Weights of a small GPT-style language model, trained from scratch on English Wikipedia.
Size: 11 layers, width 192, MLP 256 SwiGLU, vocabulary 4153.
Architecture: RMSNorm before each block, normalized queries and keys.
Training: a variant of Muon for these matrices, 256M tokens.
Each number is 128 + 24 x the weight over its row's rms, rounded and kept within 0 to 255. Layers, rows and columns count from 0. The size above them is the row's rms in percent of the matrix's.

# layer 8 MLP gate, 256x192, rms 0.0858, rows 100-148, columns 0-63
size [ 97  96  99  97  95 101 100 101  94  99 102 101  99 101 100 106  97 100 101  99  99 106  96 101  99  99 102  97  91  90 101 101  98 106  91  96 101 103 100 100  96 100  94 102 106  97 131 103  99]
[[141 157 121 142 131 104 157 130 123 178 138  90 119 102 122 110 167 155 147 155 133 120 109 126 108 138 153 127 182  78 114  99 183 123 105  99 129 128  94 144 154 111 137 129 110 165 117  98  85 107 124 142 109 105 135 157 123 130 161 110 116 147 116 123]
 [137 137 111 162 145 106 136  95 152 188 121 107 154 156 148  94 130 115 147 151 141 103 123 183 122  97 116 125 112 131 163 164 147  72 173 116 121 133 168 133 160 109 126 121 159 102 142  99 149 123 137 104 150 149 110 129 116 119 103 111 137 169 123 140]
 [112 139  97 126 162 147  87 107 132  82 172 125 172 136  88 105 123 144 101 138 153 117 122 130  90  68 142 156 130 134 188 114 103  92  95 152 143 117 157 162 148 153 140 117 114 126 105  96 148 158  99 143 102 130 113 130 176 125 104  70 103 140 102  91]
 [126 146 104 108 144  94 141 107 151 130 190 108 133 146 138 140 138 144 130 126  92 153 112 137 131 124 143 147 133 122  84 114 159 144 113 132 107 107 158 101 120 109 163 113 128 123 103 135  93  94  68 107 126 117 126 166 126 110 122  99  99 143 132 125]
 [ 89  85  86 128 179 134 132 158 110 122 154 105 130 113  75 123 133 130  92 135 106 134 141 123 130 154 176 128 164 149 136  92 118  81  85 148 150 137 122 103 138 125 113 134 124 132 147 197  99 112 197 154  90 133 141 120 109  97  88 144 111 124 119 115]
 [102 132 111 122 138 143 115 101 148 149 117 127 160 111 132 138  92  99 145 126 146 135 111 160 134 113 137  94 145 140 110  88 178 135 102 138  93  96 163 146  99 100 101 138  75 157 114 141 148 128 141 159 141  67 129 112 135  93 121 162 154 131 145 115]
 [110 119 154 173 137 123 110 111 110 125 136 136 135 147 128 101 124 122 112 148  95 117 152 130 133 172 114 113 159 162  98 117 135  75 128 133 141 132 106 139 103 122  90 130 120  86  99 147 116 126 115 117 115 121 130 119 128 130 119 156  97  84  81 130]
 [112 100  93 123 172 130 132 143 114 151 126 121 121 108 113 111 120 133 128 153 134 101  99 164 103 137 127  90 140 112 146 152 178 138 146 108 124 140  93  92 174 116 147 104 138 133 177 136 117 104 190 135  93 114 112 163 120 129 116 156 114 134 105 147]
 [159  84 126 107 128 100 159 130 140 100 107 121 104 122 148 145 126 121 101 139 133 162 143 155 103 147 161 118 112 125 113 121 118 118 147 132 123 131 133 125 135 123 159  51 149 127 103 122  97 140 101 136 154 196 156 124 148 100 137 139 132 118 128 128]
 [136 131 130 148 168 131 131 123 126 117 150 107 131 118 166 139  92  69 146 103 113 132  89 131 107 113 115 158 143 121  92  80 125 140 160 128 124 111 126 148 114 146 130 102 134 156 132 126 139 135 169  97 124 126 123  88 148 123 153  84 101 108 100 112]
 [112 108 104 138 136  84 150 134 127  94 128 144 102 131 121 142 161 153 136 127 128  96 116  98 139 107 143 129 107 136 160 102 148 142 172 116 127 144 165  76 113 148 102  74 143 142  48 148 165 152 129 139  79 158 158 109 159 133 160 165 136 107 126 142]
 [126 140 157 130 155 117 137 131 126 125 107 114 120 104 134 158 145 110 146 105 144 121 134 135 158 120 116 136 155 159 116 155 144 140 147 131 123 152 117 105 132 131 139 139 128 141 116  87  84 136  89 152 150 140 115 137 183 120 131 157  87 113 121  77]
 [159 105 133  88  76  83 179 173 120 161 108 111 100  95 106 129 132 130 143 131 141 127 116 134 120 152 173  98 103 100  97 136 130 170 137 152 131  68 133 135 118  73  90 123  89 157 105 124 136 146 123 143  97  90  76 112 141 133  99 121 114 135 139 148]
 [105 131 121 103  79 121  87 147 148 157 112 108 167 102  80 104 104 151  89 103 145 130 127 132 105 118 148 129 135  97 145 101 125 119 104 133 156 152  99  79 116  94  97 198  99 141 130 172 133 151 106 131 107 146 162 180 125  90 119 156 118 152 154 138]
 [109 147 113 105 110 117 123 132 152 116 149 132 120 107 148 106 143 106 153 130 111  72  93  95 106 129 163 142 105 106  96  81 139  79  97 122  99 146 168  78  99 181 154 148  79  91  93 163  97 162 120 146 115 138 108 168 120 139 127 160 129 135 135 124]
 [103 171 124 104 135 114  81 173 153 113 133 151 158  97 159 126 117 125 110 128 106 164 148  90 141 115 103 127 106 101 149  91 152 128 149 115 116 166 110 152 194 120 115 108 112 175  99 115 141 168 104 137 116 150 120 132 113 143 106 133 170 105 144 125]
 [154 135 140 132 109 149 112  74 149 145 111 172 151 156 134 124 121 164 139 150 109 142 146 119 131  58 104 125 104 116 135 150 143 179 125 127 142 157 163 121 126 115 156 130  92 131 144 111  94 128 119 142 125 128 123 149 120  93  86 122 113  77  82 123]
 [115 140 136 123 133 127 137 146 158 139 116 102 150 146 131 109 146  91  94 114 136 194 138 146 140 119 179 131 171 127 159  95 156 161 100 183 116 146  90 112 112  90  99 117 123 115 131 172 140  88 135 105 118 126 175 143 116 144  97 162 128 129 148 175]
 [118 104  87 145 160 175  92 106  84 106 146  85  96 146  92  74 127 143 124  92  89 131 136 100 136 107 118 132 101 110 112 145 131 111 139 136 131  78 115 156  97  99 133 114 149 116 111 136 185 128 100 134 129 111 120 155 141 152 139 130 180 110 154  90]
 [132 117 101 104 132 103  82 113 163 171 104 125 135 153 126 170 138 151 170 156 135 136 131 105 136 126 123 103 110 143 111 169 168 119 125 152 108 134 102  79 119 135 122 136 114 129 111 124 115 126 121 145 157 135 185 147  89 137 136 129  92 121 144 180]
 [130  97 151 147 109 123 130 110 106 127 118 143  92 126 111 158 145 117 143 127 120 158 140 122 134 168 125 141 151 119 117 111 183  78 116 140  94 120 132 111  83  98 120 129 116 164 125  91  85 147  98 144  71 145 122 134 135  98  71 146 152 114  97  70]
 [162 135 139 147 118 132 102 176 116 143 152 149 127 128 141 158 152 137 166 111 118 144 113 125 130  94 138  96 114 115 102  84 132 163  92 134 149 133 112 139 145 138  82 155 127 149 146 127 123 103 108 147 172  88 217 107 123 129 135 167 106 114 119 151]
 [ 95 118 107 102 109 107 183 189  76 112 107 148 159 116 133 128 143 137 123 101 119 125 134  83 120 133 115 140  89  99 110 155 109 127 150 129 132 166 136 134  74 163 111 140 113 121 117 159 124 164  95 117 118 124 132 146 115 105 142 127 158 125 112 107]
 [130 151 148 117 168 148 128 163 147 152 178 105 124 124 138 114  99 105 172 126 162 108  99  71 117 132 157 130 142 146 151  88 133 153 113 120 105 130 134 141 152 104 136 118 161 124 118 136  74 139  81 110 116 109 124  94 117 107 127 151 110 162 157 105]
 [192 125  65 121 148  94 150 100 140 118 110 124 124 159 169 142  98 110 171  96 136 116 145 100 143 146 123 129 137 131 111  98 105 105 130 120 146 102 128 113 127 149  94 140 127 133 137 146 126 168 132 123 185 147 142 118 161 135 102 158 162 135 149 123]
 [127 176 127 146 127  79 132 175  91 111 142 156  86 151 139 117 139 137 119  92 109 152 108 163  87 115 151 129 164 136 126 155 112 128 105 107 143 119 108 101 110 152  80 123 121 135 112 153 104 120 140 177 135 108 119 137 141 101 133 118 151 138 107 121]
 [117 128 170 111 171 113 107 117 146  88 132 144 153 106  53 168 118 104 145 114 142 105 107 117 116 177 150 118 123 136 179 113 140 137 104 108 119 123 137 165 141 154 144  91 134 107 129 161 127 123  84 119 128 100 131 207 163 111 173 125 172 138 107 135]
 [160 148 147 110  91 101 146 126 114 117  72 108 139 142 125 159 120 122 107 113 101  89 152 128 123  99 108 162 157 109 187 116 150  94 109 153 123 127 131 135 152 125 123 132 103 160 149 143  82 134 130  98  78 103 126 123 171 158 110 111 128 165 105 106]
 [124 145  98 154 135 123 125 118 137 122 107 123 102  91 109 111 183  92 128 150 129 150 131 169 172  75 154 137 108  98 158 153 104 164 135 121 107  98 137 144 142  71 135 119 125 123  94 115 119 148  93 129 121 142 142 108 124 157 131 117 118 130  90 127]
 [129 136 146 128 154 163 132 131 127 132 135 119 164 119 158 108 112 118 119 119 121  80  88 143  77 115 122 116 129 160 122 107  64 152 157 156  69 116 139 112  87 144  83 136 134 120 150 108 121 128 139 100 176 156 130 169 162 106 125  57 129 145 166 139]
 [142 139  98 111 118 153 113 145 135 109 106  67 121 167 171 117 116 128 172 123 103 130 134 161  86 150 141 124 139 137 111 110 145 129 126 113  91  87 104 172 142 145 114  86 177 116 128 143 106 138 103 162 107 137 124 117 116 132 131 125 125 113 131 112]
 [146 120 137 111 175 154 167 140 153 122 165 112 113 171 127 125  81  98 166 115 130 134 115 131 103 148 161 108 143 122 112 200 117 175 129 151 143 116 160 114 129 175  95 117 127 157 126 124 132 137 120 145 155 130 107 123 178 137 133 122 144  86 150 102]
 [129 124 147 143 143 155 112 146 106 106 121 149 116 112  41 133 102 123 111 134 109 154 158 120 144 137 126 146 130 104  92 141 141 175 122 129 120 137 138 151 113  93 148 140 102 149 152 106  66 111 129 139 146  99 115  90 149 116 137 141 110 115 113 119]
 [170 152 123 161 117 134 118 129 123 135 118 121 154 143 125 155 103 155 154 131  79 117 144  75 162 139 121 122 151 117 163 146 117 132  62 129 124  89 148 144 109 151 140 139 118 118 146  86  97  86 127 145 125 100 125  98 132 133 145 149 138 167 106  55]
 [119 126 126  77 131 130 115 131 121 133 151 103 127 121 133 128 165 121 156 177 124  98 132 114  93 126 104 147 124 157 106 140 122 164 111 146 129 125 148 129 101 130 100 129  73 129 135 100 164 138 114 166 123 132 148 134 111 110  81 110  86  66 141 144]
 [ 84 143 111 128 121 103 109 122  87 121 130 112 123 117 128 122 166  96 107  96 174 144 106 161 145 149 125 169 134 126  98 113 119 151 151 122  90 112 136  91 107 164 139 136 127 125 157 172 138 129 160 152 178 139 161 172 143 164 151 130 133 144 109 112]
 [143 163  82 142 161 144 110 179 135 183 155 153 100 135 146 135 139  88 137 134 136 136 128 146 106 172 108 150 153 130 149 119 125 143 130  83 110 175 182 141 120 120 161 128 145 108 126 154 139 151 107 121 123 138 136 124 163 110 126 171 115 107 125 111]
 [107 103 110 113 124 136 183 136 104 106 134 150 142 123 114 111 142 135 123 149 131 137 117 129  93 150 154 129 152 122  97 128 123 135 141 128  85  94 107 131 119 137 145 147 146 134 121 132 101 131 134 123 145 109 154 108 174 162 108 127 164 139 145 131]
 [146 127 158  92 124 146  65  73 122 122  68 148 121 143 112 150 116 114 121 157 123 142 144 101 112 111 124 105 102 125 137 162 120 148 118 158 113 118 146 162 124 152 111  72 100 136 116  71 186  73  93  80 123  53 129 121 101 116 141 140 114 126 138 130]
 [107  96 127 165  79 136 128 105 101 138  78 129 103 138 148  95 106 180 131 108  96  79 138 128 117 116 103 125 132 141 148 105 168 116 153 134 139 147 132  66 136 133 127 127 129 126 118 120 133  94 184  95 141 105 117 147 124 149 156 128 110 150  86 154]
 [157 126 122 119 121 160 113  64 123 142 119 140 131 131 140 119 106 153 141 128  88  95 151 101 145  85  80 180 111  95  82 146 127 120  93 115 117 126 116 129 108 116 116 135 169  96 114 127 132 166 199 131 119 180 100  78 129 121 158  88 123 115 107 111]
 [ 95 130 114  78 129  95 119  90  93 131 136 116 137  93  83 151 133 109 108 118 117 147  99 163 162  79 147 135 149 139 167 105 151  86 149 154 130 161 153 172 108 111 106 129 135 116  89 139 130 171 116 128 101 120 112 112  97 121 114 103 189 163 125 121]
 [106  98 105  93 113 138 137 104 110  94 140  99 179 140 132 109 112 176 139 136  91 106 110 148 139 119 143 117 114 119 163 150 112 154 110 105 126 126 113 110 100 110  81 170 129  77 108 100 213 118 129 126 139 114 128 165 131 139 132 125 149 125 108  86]
 [111 148 100 124 138  93 136 108 115 102 173 123 159 155 110 132 125 121 119 136 116 103 104 153 138 139 103 146 146 149 142 113 118 143 144 114 155  73 135 121 136 128 108 134 166  73 120 158 124 140  93 128 104 158 118 172 100 150 108 138 129 115 139 115]
 [129  98 120 113 154 109 118 153 103 181  97 119 115 106 160 166 135 134 138 102 102 102 112 121 140 136 152 116 165  99 139  99  66 125 114 107 122 138 122 118 122 146 151 115 121 143 122 131 145 143 132 101 150 122 108 142 137 111  73 106  77 107 158 130]
 [136 143 144 154 169 140 146 106 106 161 131 139 159 172 119 121 116 109 152 132 126 143 119 131 157 177 156 148 150 106  99 120  97 167 188 177 144 116 149 146  89 148 122 100 118 114 131 130  95 135 177 144 134 148 152 143 107 169 141 144 141 122 200 105]
 [129 119 144 139 133  55 163 117 158 137  84 137 102 149 132 148 130 106  99 153  85 121 131 118 212 137 149 133 134 123 133 111 111 138 126 114  91 112 153 147 143 122 111 115 110 143  90 108 140 114 134 156 108 142 151 100 122  79 135 159 115 101  97 103]
 [171 129 142 129 113 110 140 147 130 117 108  98 123 120 139 150 121 130 164 135 120 136  70 148 124 153 102 139 135 123 117 104 173 146 127  84 176 135 109 117 111  90 145 171 144 147 114  89 152 114  90  98 153 132 110 112 137 131 137 156 132 130 118 130]
 [131 108 119 134  87 156 126 126 118 163 152 120 103 116  99 114 134 146 123 124 116 116 130 104 108  98 129 128 110 109  89  76 139  99 204 101  97 150 101 102  97 134 114 141 142 133 141  88 165 108 111 123 134 130 120 146 170 152 139 149 110 167 125 133]]